{
  "num_hidden_layers": 8,
  "hidden_size": 384,
  "num_attention_heads": 12,
  "num_key_value_heads": 12,
  "head_dim": 32,
  "intermediate_size": 1024,
  "vocab_size": 8192,
  "hidden_act": "swiglu",
  "norm": "rmsnorm",
  "norm_place": "out",
  "norm_eps": 1e-06,
  "positions": "rope",
  "rope_theta": 2680.0,
  "rope_fraction": 1.0,
  "qk_norm": true,
  "attn_scale": 0.177,
  "bias": "none",
  "tie_word_embeddings": false,
  "parallel_block": false,
  "init": "normal",
  "init_std_qkv": 0.0316,
  "init_std_o": 0.00791,
  "init_std_up": 0.0316,
  "init_std_down": 0.00484,
  "optimizer": "muon_variant",
  "learning_rate": 0.00257,
  "lr_mult_o": 1.5,
  "lr_mult_down": 3.0,
  "beta1": 0.93,
  "lr_head": 0.0069,
  "warmup_steps": 0,
  "schedule": "wsd",
  "decay_fraction": 0.833,
  "decay_shape": "linear",
  "final_lr_fraction": 0.0,
  "batch_tokens": 131072,
  "max_seq_len": 1024,
  "doc_mask": true,
  "train_tokens": 796000000,
  "max_steps": 6073,
  "dataset": "wikipedia_en"
}
Each number is 128 + 32 x the weight over its row's rms, rounded and kept within 0 to 255. Layers, rows and columns count from 0. The size above them is the row's rms in percent of the matrix's.

# layer 5 MLP down (transposed), 1024x384, rms 0.284, rows 567-588, columns 96-143
size [102  97 101 101 100  96 101 102  98 102  90 107 100  99 100  99  97 102  91 100 104 106]
[[ 96  92 129  60 107 126 163 193 156 100 151 144 137 143 118 143 139 162  81  93  76 215 101 110 170  77 130  96 116 120  78 156 170 175 144  79 125  94 135 194 140 112 139  29 176  54 129  73]
 [142 131 112 132 122 164 131 196 137 152  87  75 140  96 124 136 152 137  95 146 152 151 139 141  98 130 103 156 138 105 116 109  94 138 115 133 113 131 160  96 168  98 127 113 191 130 141 171]
 [132 197 121  81  89 114 125 141 123  86 141 139 164 139 152 169  83 143 147  93 137  96 143 101 120 110 131  89 113 115 117 153 126  16  74  80 121  95 124  95 124 123 111 180 102 106 165 113]
 [109 114 181 128  90 101  70 162  85 102 115 131 133  72 116  96 151 101 163 115 154  96 121 159 106 120 151 200 128 151 136 144 108  95 114 158 139 114 128 169 142 148 141 125 148  73 170  76]
 [113 119 121 117 165 183  91 112 111  74  90 128  95  79  70 122 145 141 131 113  91  90 158 102 167  90 186 110  92 116 138 139 117 196 131 101 116 141 148 128 126 147  96 142 157 130 139 151]
 [131 149 136 183 117 170 122  97 109 121 168 160  97 245 108 129 195 124 117  93 156 132 127 130 106 160 106 125 143 122 160 135  72 141 132 149  77 104  95 148 152  60 164  97 118 158 198 182]
 [121  83 113 131 117 103 132 101 110 115 241  53 155 101 102 127 132 107  88 150 142 165 120 131 123 118 128 128 163 124  98 104 150 124 110 111 124 165 133 117 112 120 113 114 137 142 149 110]
 [129 103 130 155  87 147 140 122 153 148 165 105 113 166 177 153  82 163  88 136 108 135 127 125 165 172 170  94  87 120 118  96 135 115 133 126 118 142  43  64  76 140 125 124 135 109 148 119]
 [132 148 158 141  89 127 185 101 124 130 141 184  94 129 123 141 153  99 123 166 121 127 160 129 103 104  93 140  18 155 126 120 124 160 119  79  96 163  85 137 130  86  91 120  73 129 126 116]
 [143 114  73 138 186  81 140 168 140 143 132 156  84 120 102 143 206 163 157 128 179 173 127 188 117 137  83 109  85 100 111 104 102 122 103 123  74 154 118 113 173 134 121 181 163  72 129 121]
 [ 92  43 134 151 141 108 135 131 147 126 165 158 113  91 138 114 102 140  88 159 133 134 122 108 139 147 162 128  66 168 124  95 175 153 130 149 171 132 150 112 107 129 102  80 129 150 105 176]
 [153 136  99 169 125 151 121 149 171 138 150  82 116 103  91 168 154 136 131 138 170 155 123 101 150  63 179 131  70 116  67  84 126 141 145 135  94 176 145  93 116 113 119  92 119 126 112 108]
 [114 185 107 106 119 198 149  64 157 121 122 137 124 102 127 166  72 153 106 155  88 111 107 141 130 124 144 116 145 162  31 115 165  82 157 159 102 156  62 110 119 128 112 123 117 118 101 211]
 [187 161  88 167 106 120 124  97 140 151 135  87 110 121 112 118 116 110 100 130 119 115 120  78  98 106 126 160 123 182 127 205  77 168 111 136 161 105  92 135 120 132 148 142 121  74 124 123]
 [107 145 114 127 155 169 182 169 158 124 113 119  38 145  79 150 102 106 124 110 115 154 121 134 129  99 175 122  74  88 127 181 112 110 165  76  36 152 173 124 101 168 141 136 134  77 108 136]
 [156 159 112 157 145 115 120 107 156 113 144  99 141 140 188 167 107  87 106 159 188 122 108  97  86 173 148 114  52 134 197 174 145 124 127 137  91 139 145 171  51 164  90 168 119 151 126 127]
 [146 162  84 102 178 103 118 152 132  91 133 170 178 100 153 137 109 180 127 125 173 142 128 115 112 135 125  82 111 145 174  72  83 109 104  76 178 106  80  96 140 121 112  77 192 130 120 123]
 [121 165  82 147  71 156 184 170 193  53 100 150  72 146 148 132 134 123  64  62 145 158 143 134 112 132 119 114 155 163 100 179 116 151  93  96 152  65 141 129  93 144 136 223 155 109 141 145]
 [ 95  68 128 122 192  95 154 135 141 148 135  92 109 109 118 136  96 162  98 189 172 116 128 123  94 203 149 118  72 164 142 157 149 150 132 106 176 117 130  47 172 106 115 123 158 125 103 153]
 [100  93 143 130  97 138 135 121 165 119 158 150 100 138 151 100 124  89 117 134 165 123 157 142 147 121 179 142 150 173 144 106 174  71 163 165 100 124 123 145 142 108 143  68  89 144 139 162]
 [123 112 126 132  89 103 125 104 170 122  79 138 182  79 125 154  82 147 175 164 123 183 151 105 141 148 140 104 166 109 152 176 134 113  66 109 106 106 121 147 132 108 106 143 100  95 129 154]
 [ 79  88 119 125 129 127 172 168 111 155 128  88  99 161  98 115 102 120 115 151 130 162 179 175 148  70 150 117 156 101  70 141 209 154 172 111 117 155 166  78  86  88 121 158 190 125 117 118]]
# layer 5 MLP gate, 1024x384, rms 0.0934, rows 568-588, columns 96-143
size [ 98 101 103 101  97  98 105 100  97  82 101 100  99  95 100  97 110  94 103 103  99]
[[120 108 121 152 147 121 134 125 187  96 103 146 102 138  97 109 106 143 144 106 152 118 130 117 158 119 168 213 136 139 137 163  83 192 110 120 130 177 107 119 177 164 133 102 110 117  97 140]
 [ 99 134 129 109 138 185 119 124  86 109 119 128 125 130 103  96 130 157 162 178  96 162 172  90 126  73 106 166 129 182 121 116 104 144 114 125 143 144  88 131 132 159 108 105 131 200  92  94]
 [ 78 138 161 123 101 107  53 181 139 117 147 132 127 138 124 160 142 129  85 117 207 218 103 147 118  62 120 135 117 128 153 125 116 143  85 105 157 127  86 122 111 143 194 121 107 120 171  87]
 [180 123  90 120 208 157 108 165 134 161 125 101 120 169 141 120 110 101 130 137 135 162 109 119 155  91 120  95 140 120 136 105 124  74  77 147 159  99 124 116  75 148 162 110 135 184 171 129]
 [154 146 123 104 156 114 114 163 135 168  83 159 128  87  95  84 100 138 121 145 124 177 126 134 117 148 156 134 122 131 190 118  72 124 142 133 105 121 169 186 156  99 196 138 153 172 151  96]
 [102 115  85 144 136  92 129 114 118  96  71  85 139 107 159 153 100 115 140 162  96 159 109 112 100  72 117 114 120 154 111 128  96 122 145 146 108 143 128 102 138 175 142 131 141 164 134 137]
 [125 155 163  91  68  84 143 140 178  95 119 170 109 105 103 109 183 115  79 125 143 123  81 121  75 159 100 163 166 131 130 185 153  96  76 140 160 148 139  89  55 135  72 105 134 160 172 135]
 [104 151 170 125 126 156  68 118 144 168 203 184 117 148 110 122  83 163  57 157 136 151 106 112 101  86 170  31 130 137 128 163 105 169 169 151 120 134 129 155 159 109 120 128 132 179  54  98]
 [ 96 104 127 145 160 130 120 116  66  22 103  66 124 165 160 151 125  71  83 134 114 150 130 112 125  97 166 161 128 184 160 200 154 175 108 146 223 154 151 117 108 169 134 129 120 136  91  97]
 [ 94  88 100 122 107 119 107 144 131 103 164 134 138 122 166  93 111 171 193 165 179 160  77 187 125 100 170 140  73 169 174  91 121  96 151 124 145 161 164  94  78 111 112 106 119  99 111 163]
 [109 115 150 167  95  91  97 135 102 128 168 144  81  73 137 129 152 183 139 128 159 160 141 152  72 141 194 100 118 137 135 137 161 110 141 108 118 133 101  96 112 180 136  89 169 141  96  91]
 [122 115 150  94 138 106 162 103 104 127 184 129 159 154 124 134 157 142 148 136 126  88 162 137 197 128 105 103 156 118 157 190  76 171 122  84 115  84 125 113  82 107 135 119 112 185 133 150]
 [156 108 106 112  92 146 123  64 124 125  87 188  69 121 136 124  89 125 175 145 111  87 119 139 154 122 196 183  89 141 101 128 132 191 157 140  94 134 186 122 169 155  99 103 117 132  73  46]
 [145  61  88 130 147  78  85 118 139  94 145 165 119 126 154 125 108  97 108 138 164 122 129 139 158 109 149 154 167 128 171 154 123 122 101 106 155 121  91 112 153  87 141 129  97 107 121 111]
 [115 142 135 142 119 140 183 166 152 119 153 172 134  86 148 111 195  90 125 136  91 132 111 106  95 162 138 124 125 200 120 127  82  86  89 121 109  66 115 128 106  87 130 135  73 125 140 140]
 [129 203 111 129 144 105 147 113  94 155 162 139 138  93 103 125 128  59  94 177 191  76 117 164 130 134 112 111  89 129 135 101 160 134  97 117 139 108 125 140  75 129  81 163 177 113 103 156]
 [ 69 111 148 135  87  72 141 139 112 133 132  72  97 110  61  56 133 114 162 147 139 166 159  80 115 231  64 107 125 163 127 103 148  96 119  68 112 132 131 143 129 180 169 120 171 175 179 161]
 [ 94 130 178 118 161 114 108 172 113 147 143  62 117  86 102  43 150 114 158 115 121 144 112 115 166 195 126 156 115 186  56 194 119 117  82 147 116  80 148 161 132 127 132 159  94  74 142 182]
 [116 129  97 117 170 108  69 106 112 158  97  95 137 164 113 123  93 148 148  85 129  91  89 164  75 144 120 101 129 130 112 155  91 124 139 154 113 102 120 101 138 177 147 155 154 171 104 112]
 [147 193 167 165 117 140 193 133 163 142 131 112 149 138  96 112 111 125  90  99 107 153  87  95 141 143 140 159 184 102  83 164 189  84 136 129 152 118 105 144 114 119 116 128 110 148 144  75]
 [109 111 119 109 220 123 142 136  80  72 143 119 159 140  99 105 101 101 145  73 125 141 106  92 110 131 147 150 179  89  88 155 132 112 127 125 123 139 119  92 153 192  94 110  96 138 155 110]]
# layer 5 MLP up, 1024x384, rms 0.104, rows 568-588, columns 96-143
size [ 90 100 107  99  91  98 100 102 101  70 112 100  96 101 101  95 102  87  98  99 108]
[[141 171 126 129 142  37 115 110 121 108  71 123  82 110 179  79  98  89 155 111 141 137 132 140 122 147 163 149  76 146 131 131 144 178  87 138 121 141 115 177 147 105 161 130 137 116 129 138]
 [ 82 118 112 152 114 127 120 189 124 123 182 127 168 129 142  91 133 136 135  90 137 106 107  63 125 111 171  87 166  87 137  78 104 100 107 115 150 142 137 122 156 132 150 108  94 145 119 144]
 [ 98 113  72 100 127 122 124 114 119 131 209 129 194 140  90 158 161 116 192  87 115 123  62  71 157 171  76 135 177 147 139  74 110 138  66 181 153 105 167 166 105  75 147 166  68 116 176 124]
 [ 95 127 195 129 156 183 127 132 178 153  65 187 162 141 187 160 131 153  88 127  97 112 133 151 124 164 154 115 126  95 177 148 116 131 117 112  89 219 137 160 130 119 176 199 126 143  94 138]
 [157 116 107  88 141 122 145 113 131  96  91  89 121 168 154 162 120 126 102 146 130  87 123 141  78 160 140 111 142 126  84 152  62 123 153 145  93 135 106 183 156 122  95 137 116  89 176 153]
 [184  96  52 157 123 142 118 226  93 128  67  95 202 147  83 154 175 135 141 159  65 120 169 118 166 133 139  70 129 110 100 173 117 134  82 169 165 108 199 121 113 116  73  77 173 122 162 136]
 [154 113 109 166  64 156 112 150  91 160 149  91 185 123 105 136 178  71 111 104 111 143 111 145  79 159 128 138  99 173 126 167 141  89 151 118 124 100  90 108 102  56 146 116 132  96 189  93]
 [ 88 125 128 142 123 159 133 163  98 139  99 117 127 144 120 114 101 179 158 123 109 129  67 129 171 144 122 123 118 119  87 129 132  62 154 144 135 141 145 100 113 153 129 163 120 138 116 160]
 [147 177 140 163 181  93 132 147 115 118 138 164  73 152 149  98 111 101 152 139 163 136 110 104 122 125 124 158 113 162 109 147 110 117  94 155 140 164 115 132 104 139 107 179 132 124  64 174]
 [172 142 162 198  67 144 104 142  84 106 112  73 165 154 132 134 121 134 100 120 149 220 122  86 157 175 146 137 114 161 178 159 152 117 146  92 125 128 146  69 132 106 117 125 121  94 165  85]
 [118 150 112 122 158 113 131 116 180 133 171 100 104 102 139 160 143 119 104 112 206 173 121 161 141 101 214 151 179 132 154 116 169  97 121 114 170 103 168 129  97 184 124  84 141 144  91 130]
 [ 96 167  98 131 124 143 115 143 144 136 134 117 105 138 173 114 159 168 154 154 119 126 146 118  40 128 140 148  89  61  72 154 167 175 143 154 101 140 191  59  40  94 162 148 100 113 188 136]
 [138  63 125 161 112 123 120 135 126 159 161 104 168 142 149  64 152 127 190 141 139 140 127 114 143  92 107 107 163 154  99 149 117  78 112 143 110  50 147  78 131 115 158 131 155 104 119 174]
 [129 104 100 138 105 152 155 137 167 143 120 126 135 131 114 123 159  90  67 142 132 137 178 155 119 100 166 183 154 108  76 125 162 118 187  89 134 154 103 159 124 157 162 124 129 139  71  84]
 [105 145 169 130  94  97  88 101 121 131 152 159  59 134 144  70 136 116 154  95 101 192 158 122  98 118 110 127 179 173 141  82 110 180 165 153 128 144 158 166 179 139 144 133 182 115 103 158]
 [177 162 134 144 132 173  72 143 105  98  26 131 144 134 132 144 110 145 166  53 127  56 129 129 113 119 127  55 108 149 134 124 122 132 180 152  96 178  91 119 179 169  83 172 141  91 139 170]
 [116 132 141  62  79  87 105 117 143 148 144 164 111 110 117 131 137 140 148 179 168 148  84 132 138 130 104 162 134 120 181  93 111 137  88 124 130 158 122 177  62 180 113 147 101 127 112  99]
 [170 136 142 152  75 108 109  91 108  83 152  82 161 142 172 157 104 124  75 107 156 161  97 148 128  83 144 164 148 143 129  83 182 130 141 165 107  68 183 110 124 103 105  90 104 134 222 156]
 [136 149  82  58 129 126 117 170  71 171 102  77 196 103 128 148 149 124 177 145 113 118 128 108 151 105 108 128 109 112 149 126 121 122 244 159  96 108 125  95 146 188 134 203 114 168 130 154]
 [131  61 113  84 102  81 108 135 193 134 144 151 142 125 202 151 172 104  87 126 108  99  59 155 133 101 116  92 129 127 115 206 108 141 140 102 115 132  92 135 162 165  80 161  45 133 117 191]
 [102 106 102 116 118 117 172 148 114 151  89  59 150 129  96 153 138 127 119 121  73 149 135 103 156 214  93 180 138  98 114 133 166 149 133 125 148 190 179 162 121 140  96 154 130 125 110 190]]